From a checkpoint of a small transformer trained on Wikipedia: learned positions.
Each number is 128 + 24 x the weight over its row's rms, rounded and kept within 0 to 255. Layers, rows and columns count from 0. The size above them is the row's rms in percent of the matrix's.

# layer 7 MLP down (transposed), 256x64, rms 0.203, rows 208-255, columns 0-63
size [105 126  80 103 117  98  93  85  95  85 113 118 136  79  81  82 108  91  91  95  92  92 117 102  98 105 106  94  72  96 110 108  87  87 105  83  92 103 106  90 114 104 116  79  90 100 109  65]
[[125 123 102 120 106 103 102 134 131 131 133  96  64 131 106 113 138  92  97 165 120 131 148 125 116 103  98 158 108 150 134 143 111 119  89 126 163 125  96 110 135 125 126 129 153 137 139 124  75 156  89 115 146 110 125  76 161  86 133 130 168  90 110 123]
 [109 138 167 138 116 129 132 100 162 124 126 129 124 156 123  97  90 127 136 108 127 138  93 122 110  71 132 134 131 124 102 180 128 178 148 117 181 162 132 146 134 146 150 102 114 164 130 137 172 129  69 148 152 118 106  95 147 127 132 122 159 109 131 149]
 [151 159 144  89 155 159 146 142 171 133 116 158 108 130 111 131 157 135 113 161 173  49 119 154 166 133 112 118 129 139 148 157 112 146 143 135 132 129 137 143 153 177 144 135 145 128 138 181 152 157 152 135 126 136 151 132 131 133 152 133 132 163 103 143]
 [106 170 134 158 123 161 130 118 124 104 142 150 114  97 113 161 123 154 121 164 152 113 124 117 139 147 132  81  53 154 141  99 112 121 136 129 110 133 156 139 141 141  94 136 134 149 139  82 116 149 151 109 102 187 144 106 129 136  82 134 106 146 124 145]
 [ 99  98 141  96 151 139 129 145 125 135 148 164 109  82 158 134 134 142 145 118 154 167 133 116 161 133 164 143 126 166  91 147 137 168 157  97 117 122 135 136 126 120 108 146 116 193 121 122 125 146 143 177 131 135 188 107  92 158 130 145 144 120 132 119]
 [150 102  83 159 129 134 140 128  73  75 134 159 137 136 129 134 103 163 104 105 138 146 161 108 132 157 161 142 179 113 144 124 136 137 123 136 104 109 160 166 152 105 144 129  86 123 136 147  78 129 160 124 143 155  95 116 108 129 151 151 130 115 150 106]
 [111 127  85 138 109 141 107 113 127 147 119 144 104 172 129 135 125 183 136 155 122  75 158 141 142 134 165 101 139 135 160 147 133  90 145 160 112 153 125 177 125 149 169 118 105 120  74 130 110 156  89 129 131 105 111 114 131 105 115 141  96  96 135 121]
 [135 158 122 142 164 154 115  96 122 146 146 142 113 120  85 124 124 128 114 131 123 133 143 115 112 113 124 130 143  82 119 157 173 104 131 123 155 111 184 145 111 111  85 126  92 116 132 148 168 122 125 160 184 118 142  92 116 160 163 156 113 117  79 109]
 [144 107 127  82 124  85 141 130  84 110 110  85 144  84 112 123 106 119 127 133 140  99 139 112  87 128 128 158 103 120 124 142 104  74 142 100  95  82 103 159 152 137 132 134 131 129 150 133 122 168  73 148 138 135 141 129 113 157 101 125 172 130 118 135]
 [ 84 132 133 108 171 108 149 135 162 127 165 116 130  99 147 132 103 134 140 135 124 152 110 149 144  87 117  99  93 145 141  98 118 143 141 112 122  78 128 147  78 178  90 131 103 108 120  87 109 121 167 148 123 113 128  99 111 113 112  95 129 172 117 125]
 [200 149 145 138 109 113 129 145 105  81 150 114 101 152  95 122 121 109 150 133 155 150 158 111 122 145 185 123 109 125  88  80 118 134 112 111 123 145 152 103 176 115 126 133 142 118 104 125 130 157 137 122 133 150  65 139 139 120 134 134 136 141 118 164]
 [145 107  90 102 113 141 140 155 124 170 122 129 129 205  94 136 148 103  98 104 154 129 146 122 126  94 126 152 127 127 118 124  92  94 146 130 114 121 131  96 159 153 150 139  93 146 116 141 131 120 119 135 140 111 111  88  90  98 165  79 132 153 114 155]
 [130 142  97 166 111 133 148 137 125 133 128 128 171 122 151 170 117 138 141 164 119 157 107 121  90 113  57 114 146 143  65 104 154 123 120  96 118 116 143 152 138 120 116 160 116 144 104 110 143 101 153 145  83 102 148 125 131 134 134 112 156 178 123 124]
 [132 113 139  78 114 125 159 140 135 165 129 102 174 162 139 119 125 108 120 126 147  73 148 132 159 112 109 115 135 132 177 130  80 130 128 115 117 110 120 139 104 188 149 116 106 143 153  81 133 124 101  95 123  97 113 110 150 110 112 101 112 126 155 161]
 [170 154 124 122 163 146 145 196 137 152 113 126  83 118  95 157 143 156 118 108 127  93 170 127 141 138  96 124 136 121 115 189 120 160 119 113 146 132 101 120 134 139 117 142 155 122 130 132 117 128 108 135 155  95 134 134 149 124 110  68 173 114 115 145]
 [161 166 104 124 153  91 137 137  93 127 129 177 136  87 120  71 170 118 137 156 100 129 122 173 132 141 132  93  90 131 119 118 114 124 151 143 104 116 115  95 139 109 100 108  97  91 126 119 103 121  96 118 169  94 106 119 129 105 153 110 142 142 110 128]
 [123 156 121 157 155  82 110 129 127 147 160 115 113 133 152 173  99 132 180 178 139 109 141 148 123 135 127 100 142 139 118 167 127 131 108 148 140 162 134 171 145 139 144 127 132 123 145  52  88 150 141  91 134  94 128 139 129 139 121 124 149 104 121 155]
 [131 142 136 105 122 121  97 109 121  72 157 101 186 150 149 117 108 117 147 120 138 164 140 122 157 130 160 122 140 116 145 125 125 155 165 120 125 118  92 108 182  88 122 142 142 158 196 108 137 148 143 161 153 119 151 101 136 132 112 134 158 151 136 132]
 [139  78 145 138 110 113 138 130 133 137 155 126 129 110 111 157 140 156  98 121 140 126 135 142 127 103 156 127 129 121 116 217 110 136 112 136 106 138 119 113 141 131 194 127 130 123 115 173 111 125 144 113 149 114 187  87 135  98  83 136 152 117 148 118]
 [130 139 110 112 136 143 138  96 103 130  99 123 107 148 147 164  88 121 143 117 184 129  74 106 164  96 112 124 147 112 121 132 112 111 164 151  77 136 116 146  82 115 111  92 167 111 121 128 138 161 122 159 103 135 157 159 142 100 130 124 104 133 118  91]
 [155 160 126 168 114 164 159 103 144 125 121 135 152 112 133 136 104 191 128 120 118 103 150 121 147  73  81 141 127  80 101 117 142  96 140 150 133 114 146 151 143 175 131 136 121 113 115 143  82  96  99 143 104 124 106 149 146 143 122 149  93 126 112 128]
 [118 136 154 117 119 142 124 137  98 127 110 147 110  79 122 125  98 159 100 139 136 117 103 114  93 126 122 166 134 123 148 131 163 167 117 135 200 139 155 140  96 147 125 107 118  83 120 212 132 152 124 146 124 155 129 128 129 148 157 152 124 110 124 140]
 [ 78 125 101  75  72 117 140 129 101 132 153 157 146 105 158 134  99 181 158 165 143 142 139 106 120 115 119 125 128 131 113 126 129 111 124 115 153 137 141 144 137 159 126 109 152  97 106 117 116 170 113 149 177 145 108 126 148 154 131 175 104 131  93 126]
 [ 96  94 133 134 118 135 103 109 130 145 148  82 145 122 137 126 110 102 159 173 136  85 133 124 160 123 132 139  99 171 146  67  98 125 104 148 139 143 108 137 125 164 138 111 154 150 124 131 142 133  75 127 105 109 127 163 150 129 112 101  85 165 159 129]
 [112  92 122 116 119  96 119  91 117 115  97 114 145 163 115 120  93 113 122 126 164 127 122  97 211 138 134 156 133 133 140 122 117 152  99 130 130 177 150 125 136 108 120 150 119 116 107 130  66 148 181 113 117  98 123 116 142 126 141 119  92 159 139 139]
 [129 114 135 119  88 131 121 101 179 116 140  88 122 129 147 115 150 166 188 131  96 156  88 178 114 147 143 165 147 191 143 151 130 119 159 107 121 117 130 158 118 122 160 130 160 164 147 133 128 110 139 131 150 159 136 154 154 134 111 119 137 120 125 138]
 [102 102 134 139 137 123 162 152  80 113 116 164 133 136 135 135 100 124 167 106 123 137 145 127 156 134 122 131 126 169 133 104 158 177 141 134 116  85 153 132 123 134  90 111 123 145 141 133  76  71 168 175 156 104  92 130 120 105 145 101 129 143 120 116]
 [122 115 120 156 132 155 123 117 131 152 140  67  95 111 127 176 156  86 123 128  96 159 137  94  98 160 125 176  94 110 152  75 107 145 104 131 135 134 105 138 130  88 122 130 123  92 118 118 107 136 172 113 116 109 113 145 117 113 150 130  89 118 103 133]
 [129 111 171 139 126 125 149 199 130 166 133 123 135 134 125 173 134 103 143 134 150 136 163 134 138 112 153 146 130  91 147 149 121 125 148 149 137 146 130 199 141 163 136 138 139 116 130 124 129  92 118 131  62 125 142  88  96 157 127 159 118 105 120 133]
 [164  80 108 125 103 158 109 167 134 113 156 115 113 117 111 163 145 138 143 135 105 124 137 127  81 125 121 105 128  90 105 141 143 136 124 138 164 162 126 112 104 169 128 151 106 165 174  87 125  93 119  77 125 112  93 150 131 147 117 155 135 162 136 143]
 [138 131 153 143 111 164 143 119 134 164 116 149 132 119 103 121 130 117 151 146 169 101 133 115 101 146 109 102  82 113 123  98 137 121 143  96 175 173 180 108 122 135 111  77 153 144  88 161 123 128  95 116 159  96 120 143 120 115 149 156  87 126 144 140]
 [150  97 134 139 111 134 129 159 117 151 160 107  99 125 147 155 119 111 130 116 126 124  95 108 126  82 168 110 106 136 145 112  94 118 105 131 122  86 134 147 146 105 166 142 101 106 159 136  73 142 159 125 141 132 191 189 142 127 147 140 126 114 150 153]
 [117 138 139 124 109  49 144 115 151 102 126 112 112 133 110  69 115  96 109 170 110 128 125  96 141 128  81 108 120  81 116 133  61  99 106 107 165 123 112 138 146 117 152 117 111 121 131 112 136 144 106 116 134 139  99 101 123 110 143 111 141 149 135 136]
 [172 103 131 149  84 137 104 139 101 109 107  93 111 150 170 139  56 135 121 125 106  80 134 133 144 146 124 139 161 105 122 143 134 183 131 141 163 148 137 132 127 130 141 147 112 144 156 128 136 106 116 134  91  88  82 124 121  87 132 140 113 112 137 133]
 [191 126 125 157  93 115 154 172  90 133 115 127 133 133 112 104 159 119 139  90 116 151 115  98 140 133 122 124 148 118 116 137  71  85 136 164 118 120 112 117  87 148 115 147 157 128 139 126  94 159 120 126 181 122  99 121 134 142  99 114 150 104 124 164]
 [152  91 145 127 203 163  90 129 131 148  79 112 124 116 108  84  71  77 141 131 129 154 156 157 153 150 147 137 111  94 129 156  90 122 115 147 108 146 130 152 130 142 133 120 152 109 136 145 130 120 133 123 134 126 120 140  95 153 129 162 110 128 126 141]
 [117 100 101 132 128 118 132 103 122 162 129 113 147 120 147 114 116 117 133 114 123 120 160 123  92 131 143 165 167 179 119 123 115 126 111 135 172  95 110 158 124 165 135  89 122 160 162  94 111 111 179 113 104 104 126  80 149 132 108 108 179 118 155 150]
 [160 127 107 179 158 119 116 145 142 172 139 147 115 120 111 127 124 130 144 134 136 165 134  82 116 125 124 142  92 134 126  96  99 174 122 141 132 118 121 120 125 134 170  98  81 156 159 121 148 127 189 158 119 157 111 154 142 156 119 163 137 155 133 166]
 [118 134 128 176 113 115 133 115  52 105 111  96 100 129 116 166 153  89 156 162 112 159 142 159 126 103 115 123 122 160  99 123 119 122  98 131 103 105 125 177 157 130 141 104 134 133 122 152 124 168 128 127 108 138 138 130 137 106 161 147 144 134 181 104]
 [107 102 114 102 123 110 161  96 126 122 147 173 137 136 150 140 102 149 149 127 161 111 105 120  66 135 125 114 122  88 131 126 103 143 133 156  93 121 183 146 126 133 117 144 120 127 145 141 115 115 173 133 101  95  67 144  99  93 124 128  86 111 117 122]
 [157 114 118  83 129 120 124 141 132 116 106 172 110  98 110 142 116 122 178 139 138 161 122 143 102 144 116 112 121 127  82 125 145 107 136  76 157  97 172 139 113 122 100 151  98 154 153 105  92 149 130 114 146 144  84  97  82 168 131 147 120 125 134 113]
 [136 132 127 122 125 180 117 136 146 106 132 161 140 127 123 136 124 132 127 122 147  80 158 127 126 126 131 120  61 106 121 141 119  88  87 174 108 127  69 143  91 126 112  88 146  87 118 125 147 147 181 130 101 134 138 142 116 159  93 129 140 111 140 147]
 [150  89 116 115 103 145 117  93 149 123 125 120 155 123 119 154 121 135 144 176  99 108 101 128 101 120  83 126 151 151 146 110 129 136 128 172 157 180  95 127  88 127 108 153 128 136 162 127 132 110  92 120 128  93  87 144 109  92  87  99 156 134 137 150]
 [ 85 104 101 113 142 160 133 116 132 103 113 104  90 135  87 143 157 105 122 121 171 145 118 145 128 151 126 158 142  96 157 118 197 129 113 132 133 136 156 139 110 126 130 126 121  98 140  99 124 101 189 158 134 155 143 145 165  97 135 104 114 140 163 139]
 [112 136 152 105 157 104 150 117 149 159 146 129 200  82 122  94 108 193 140 135 110 142 120 109 129 154  93 107 112 104 142 129 141 134 158 164 143 166 147 114 148 118  85 119 160 119 154 131 146 106 101 113  91 122  98 157 134 123 130 125 128 133 120 124]
 [179  86 117 114 118 109 122 147 120 125 153 103 153 124 119 196 105 162 121  90  98 101 116 111 129 128 163 118 128 116 124 123 157 149 125 144 124 123 121 116 143 122 153 139 127  89 132 186 149  93 160 128 158 100 189  99 135 105 122 145 123 117 114 128]
 [129 171 145 134  91 166 136  53 125 129 123 122 136 120  94  97 100 147 168 124  92 122 134 127 143 106 113 111 129 104 147 193  84 135 129 166 169 156 140 133 138 137 118 147 160 114 137 110 147 123 134 131 147 131  80 136 111 150 124 112  95 128 126 131]
 [162 103 145 106 168 106 154  78 131  89 134 130 133 107 136 117 108 156 103 132 136 132 156 138 138 115  89 111 105 115 113 133  95 115 159 135 121 151 128 124 153 138 119 117 107 108 113 115 107 131 148 162 140 171 125  84  87 128  83 157 180  78 112 121]]
# layer 7 MLP up, 256x64, rms 0.197, rows 209-255, columns 0-63
size [117  98 112 112  89  87 116 108 108 104 112 107  80  98  96 108 108 104 107  95  98 121  96 100 103  92  99  47 105  89 111 108  85 111  91  92 100 108 102 102 102 105  79 105  97 108  80]
[[156 182 140 126 129  96 135 144 127  98 160 155 102 111 154 106 157 139 154 142 189  92 107 123 122 137 107 102 151 133 138 161 139 134 116 143  98 125 109 167 128 106 177 133 120 114 115 102 149  98  91 101 140 127 125 105 170 132 169 104 101 142 124 122]
 [ 81 119 123 117  83 153  72  96 155 101 167 137 128 132 143 129  89 129 142  97 143 117 162 115 129 129 109 124 117 159 133 113 151  96 102 135 101 134 177 124 119  91 113 138  98 144 132 136 138 184 136 114 106  80 158 132 122 133 140 123 145 162 147 149]
 [131 102 147 145 120 106 110  99  94  68 171 136 101 162 128 107 111 122 158 125  82 118 155 135 147 132 116 159 138 141 126 113 138 108 122 155 162  91 140 158 135  99 140  94  89 151  80 115  91 115 136 138 154 102  86 131 136 141 125 150 155 109 111 111]
 [153 115 121 140 108 140 114  94 110 123 154 128 154 140 160 195 117 135 130 129 168 130 123 114 128  67 120 107 181 116 157 133 122 155 132 102 157 108 151 125 119  80 111 146 110 116 127 117 118 151 111  85 133 143 129 105 154 160 101 120 152 112  96  85]
 [124 126 186 104 116 134 128 111 194 152 140 146 132  98 122 107 150 100 146 163 104 120  82 127 120 116 117 142 101 153 125 128 146 135 128 147 154 134  74 105 107 143 116 147 145 135 158 102 177  65 120 107 125 123 141 160 129 102 115  99 126 117 112 131]
 [143 172 149  88 166 105 131 167 129 143 119 139 117 100 127 148 119  81  85  83 121 126 119 165 130 121 128 146 126 139  98 131 138 131 138 132 135  97 159 129 126 161  98 125 163 128 157 118 175  88 138  75 159 154 120 138 140 132 174  99 132 142 130 118]
 [ 86 124 151  90 114 124 120 109 125  96 121 129 135 135 133 126 119 104  91 118 125 128 144 173 136 142 116 127 114 127 142  99  93 149 130  95 107 145 104  94 157 144 113 145 129 143 160 140 121  82  98  72 122 121 159 101 134  77 152  64  87 127 122 116]
 [ 99 132 132 133 104 145 108 141 141  86  99 123  79 153 110 129 132 133 121  90  87 128  85 141 165 152 111  91 123 151 143 140 152 120 183 137 121 130 142 104 107 153 102 130 118  88 112 115 104  84 145 117 113 144 155 126 112  98  95 122 117  86 172 129]
 [ 83 146  89 127 119 124 118 112  97 136 151 113 139 155 127 187 160 117 148 100 136 138 111  81  76 103 133 114 128 149 146 145 160 114 133 108 108 109 135 105 122 145 151 117 101 152 104 105 161  92 117 133 158 132 162 117  92 143 135 104 109 106 138  77]
 [163 146 120  88 122 119 136 113 144 120 101 123 165 122 119 145 134 139 118  80 153 144 115  83 123  91 124 139 132 130 121 166 121 136 127 133 147 115 154 119 112 136  98 157 169  90 117 142 114 120 115  92  95 125 215 154 115  89 147 136 153 157 129 125]
 [137 151 156 125  92 127 128 123 126 102 173 135  50 105 146  68 117 117  84 150 104 151 123 126 144 139 114 169 104  82 129 132 137 156 137 156 140 110 125 134  86 135 115 129 123 106 133 115 147  89  87 158 124 166 125 136  99 134 137 128 128 130 143 121]
 [123 189 113 177 109  64 133 100 106 157 141  90 126 144 141 134 105 136  94 117 104 152 135  89 163 126 172 124 138 159 147 120 132 138 124 137 143 129 109  96 141 126 142 127  97 120 112 130 115 142 156 136 132  77 156 165 128 168 107 152 129 140 111 122]
 [102 123 104 176 117 147 108 120  96 108 113 102 124 114 142  84 142 101 135 118 121 114 128 162  95 100 140 126 130 148 135 111 167  90 100 128 115 124 148 149 163 107 109 132 114 106 122 132 128 130 149 104 105 139 138 122  82 161 153  87 167 178  85  86]
 [126 104 118 126 136 118 139 121 134 145 142 111 121 150 180 140 136 130 130 112 118 131 104  99 100 145 177 111  86 136 121  89 129 131  63  96  93  62 143 115 129 105 163 106 124 152 136 133 165 127 122 160 128 130 112 140  82 130 159 154 119 150  93 126]
 [ 94 102 126 131 103 117 108  84 134 126  89  90 106 110 124 136  63 168 126  98 105 128  80  97 119 123 127 130 151 128 110  76 153  85 108 101 128 116 140 141 150  91 100  91 115 164 133 115 105 152 162 114 108 137 133 134 123 141 111 121 121 125 145 112]
 [140 178 161 107 129 131 136 165 120 150 142  97 121 105 114 117 127 106 107 115 124 174 123 162 159 188 108 107 120 127  97 114 130 132 123 124 131 142 159  64 169 153 105  89 150 106 145 144 123 112 130 168 120 120 123 134 174 104 142 122  91 132 123 124]
 [146 121 133  87 102 175 136 148 161  81 172 105 122 132 142 125 136  77 120 134 125 156 132 121 116 122 126 189 143 117 121 134 114 119  97  87 136 149 135 108 151 105 119 138 165 167 132  90  75 149 128 146 142 135  83 129 118 142 128 140 122 120 118  87]
 [130  82 106 152 171 136  95 124 144 111 103 126 136 100 150 100 109 160  89 102 116 143 121 116  79 136 107  95 150 137 137 110 161 157 129 140 142 137 115 165 131  62  88 134  95 127 152 133 129 131 154  99 112 137 101 113 125 138 155 173 114 109 125 107]
 [158 142 152 124 140  83  93 157 139 131 120 131 111  92 106 107  95  91 113 134 101 104 170 116  98 144 124 135 130 132 139 128  88 105 100 124 130  81 118  72 150 103 136 135 109 141  98 141 107  97 157  79 171 117 107 100 130 140 127 122 107 127 141 161]
 [128 174 147 145 115 117 127 100  94 112 136 112 124 145  91  92 162 119 156 163 136 199  97 111 112 141 158 146 143 129 162 137 150 143 112 100 161 184 109 158 154 123 147  99 110 128 110 157 131 138 117 122 149  90 146 115 123 141 124 141 167 132 110 123]
 [128 114 107 129 107 130 145 133 170  89  87  92 112  90 112 145 183 101 154 112 127 147 134 127 113 168 104 143 132 124 111  99 141 132 135 157  96 174 129 139 143 135 121 129 118 148 170 149 181  91 118 121 135 141 114 133 116 112 144 116 136 104  74  89]
 [143 170 123 134 122 175 107  97 135 119 151 103 114 126 150 114  57 105 106 115 103 124 149  95 137 130 141 121 163 140 167 123 127 160 133 120  84 150 158 125 136 111 140 110  90 165 131  99 118 145 130 112 111 142 203 124 115 110 116 129 115  98 137 126]
 [132 145 132  94 118 116 154 148 139 128 128 131 124 158 129 159 142 129 124 137 143  74  96 154 131 125 143  69 102  99 105 146 141 197 126 142 141 111 155 141 147 126 141 113  76 145 162 155 150 103  97 119 168 108 149 113 118  83 138 135 149 153 105 122]
 [146 136 134 137 145 162 145 145 126 135 180 160 101  98 169 102 127 128 128 140 100 142  88 171  79 144 131  86 149 114 130 138 106 129 168 130 135  69 113 132 153 150 155 111 150 144 143 148 147 106 124  98 123 173 153 164  98 109 115 125 139 130 122 115]
 [136 172 156 121 147 149 128 177 101 152 124 165 123 166 140  90 127 103  75 111 134  82 124 107 149 131 137 126 148 131 177 108 114 136 127 176 110 133 115 106 143 106 124 121 115 149 131  91 142 102 115 155 154 135 137  78 123 132 142  94 141 165 117 151]
 [123 161 161 157 131 145 124 122 142 124  97 103 115 108 120 131 159 167  98 118 152 184  98 108 116 141 137 138 135 127 122 127 130 132 155 111 147 107 106 146 158 120 146 126 178  97 121  85 131 123  98 126 146 180 189  93 101 171 149 124 134 107 140 116]
 [147 116 150 203 143 134 169 184 151 135 126 147 148 149 139  60 154 110 146 130 120 119 125  93 128 108 114  91 148 120 121 147 138 155 134 156 165 132 153 107 132 131 132 155  88 106 107 163 110 146 125 143 149 120 157 117 112 115  98 129 153 124 117 118]
 [116 121 123 107 143 125 137  92 171  94 119  98 138  88 131  99 176 143 109 137 204 127 159 126 147 124 152 100 143 142 135 130 109  79 148 121 132  92 134 134 138 128 151 131 131 167 130  98 135 150 116 131 161 162 125 140 179 112 122  97 114 142 162 139]
 [106 131 112 123 132 112 130 128 159 113 103 154 151 106  93 132 104 132 120 159 165 146 145 108 126 142 165  91 143 127 115 144 106 135 103 121 165 102 104 111 104 124 127 100 124 145 118 138 119  89 145 125 145 136 178 124  83  70 120  88 164 158 181 151]
 [131 116 104 109 125 115 126 182 103  98 150 113 115 120 104 143 113 136 107 157  78 125 104 100 145 109 160 127 162 118 162 148 131 137 164 129 117 126 115  88 145 121 144 174  87 121 154 126 130 135 112 112  96 105 120 126 176 121  93 141 186 117  89 136]
 [104 122 142 119 116 151 149 124 136  83 137 142 109 120 143 147 118 109 121 101  90 141 128 166 105  85 151 125 107 111 117 131 180 175 184 139 140 153 110 130 125 143 131 110  79 135 112 173 123 130  97 128 146 134 104 104 101 169 153 118 143 157  83 122]
 [130 143 130 123  91 132 116 152 177 130 111 141 133  91 129 134 139 105 115 155  98 123 111 146 141 170 131 123 138 148 151 120 123 127 136 131 123 143 137 122 128 103 123 103 117  91 100 175 167 129 136 104  99  74 161 156 128 139  59  81 155 169 110 117]
 [112 140 125 153 132 105 159 114 157 113 135 149 149 112 104 148 168  98 119 148 112 142 138 107 108 110 146 117 117 184  90 131 144  53 143 134 114 113 114 131 131  98 130 147 129 116 139 119 149 111 105  94 124 160 116 148 145 120 151 130  73 143  74 166]
 [126 117  79 169 120 113  95  99 112 137 154 113 137 136 112 162 104 171 110 125 126 143 114 104 137 159 114 100  79 122 138 114 157 149 112 123 100 152 140  84 127 127 115 134 105 145 141 101 156  64 115 130 151 167 124 109 117 154 110 100 129 155 103 166]
 [130 154 141 174 106 117  99 136 129 141 157 143  77 130 122 149 170 191 102 136 138  75 142  97 129  90 135 160 161 114 134 122 119 146 145 128 138 146 108 120 150  81 115 114  94 106 143 152 157 134 115 132 116  88 128 108 144 150 157 137 125  88 117 120]
 [157 117 149 140 137  93 114 130 117 131 124 144  99 127 169 121 176 116 122 133 124 104 117 135 159 139 179 107 174 163 110 113 137  96 122 171 135 133  94 106 105 155 110 159 116 127 146 162  91  93 127 156 119 103 146 145  70  87  99 135 135 130 139 115]
 [117 113 145  89 137 156 121 138 106 127 152 103 113 137 138 161 143 135 112 150 130  99 105 147 110 112 152 106 175 146 136 145 160  97 151 121 101 115 126 104 176 146 113 168 138 132 159 148 125 115  93 102 123  95 123 100  91 111 122  92 120 107 104  56]
 [154 128 157 101 129 112 106 188 162 127 159  90 120 129  89 136 114 121 124 131 104 133 147 136 164 140 112 140 149 111 128 116 134 140 151 152  82 102 115  84  79 155 126 155  87 101 122 111 145 125 133 108 131 163 153  96 134 122 147 123 144 146 184 104]
 [132 154 162 160  90 101 145  90 137  97 123 107 137 101 149 120 145 151 154 142 134 145 145 165 134 167 140  94  92 163 142 118 146 127 155  98 160 142  82 134 157 131  97 146 125 143 182  79 135 123 129 102 145 111 112 135 143  91 110 126  96 120 118 114]
 [104 144 134 168  98 131  96 129 129 160  68 105 165 107 140 100  96 157 123 128 145 134 146 102 163 136 137 120 119 147 166 106 105 124 148 141 133 141  65  81 137 117 134 148 122 135  85 150 153 132 111 148 133 138 157 155 110 154 119 152 174 129 139 121]
 [134 102 131 121 143 109 154  88 109 118 121 116 130 141 107 107 121 132 158 153 116 169 110  92 136 118  89 124 169 127 116 117 146 171 132 117 150 114 176 192 134  96 162 148 119 101 136 166 132 103  91 124 124 134 102 113 154  87 145 156 158 140 115  99]
 [134 125 118 165 130 150 108 131 106 116 143 167 113 152 174 138 127 124 136  72 139 122 109 169 130  96 116  95 106 154  76 135 125 124 122 147 122 139 146 119 173 141 173 119 149 134 120 153 144 140 151 122 153 134 155  92 160 101 155 117 139 131  62 142]
 [124 139 160 140 123 122 144 100 159 145 142 123 112 101 187 130  76 136 147 114 102 108 150 102 107 138 111 138  95 146 106 142 116 168 177 154 107 102 128 115 132 164 144 147 149 153 134 137 113 179 111 129 144 112 155 121  92 164 149 151 147 142 101  90]
 [112 109 128 115 109 107 149  80 106 113 119 124  89 190 138 160 106 134 105 141 111 130 155 131 124 105 182 112 132 158 155 119 130 111 100  92 119  70 121 132 127 148 120 146 106 151 110 115  83 131 122 146 129  97 137 115 106 106 128  94 114  76 125 100]
 [130 116 138 140 122 161  96 166 128 129 133 142 133 121 122  91 154 106  73 122  92 182 154 167  67 178 166 114 141 121 137 152 123 103 163 102  77 126 124 128 107 104 145 143 128 124 133 125 106 128 141 127 165 127  96 150 125 117 127 126 128 105 136 100]
 [104 104 126 175 137 147 111 135 142  97 116 144  71 123 100 128 117 136 121 124 135 180 109 124 164 120 147 119 140 125 127 120 148 126 107 110 126 119 180  96 148 175 138 146 117 129  92 159 151 114 118 164  89 128 133  94  86 120 128 103 166 174 109 127]
 [128 109  87 127  93 107 158  92 138 156 110 147 116 100 112 125  76 131 125  79 129 149 114 133 134 134 114 142 135 114 107  89 117 138  94  95 152 139  94 127 130 105 178 124  90 150  88  76 112 110 147 105 123 145 121 136 131 118 123 132  83 142 124  86]]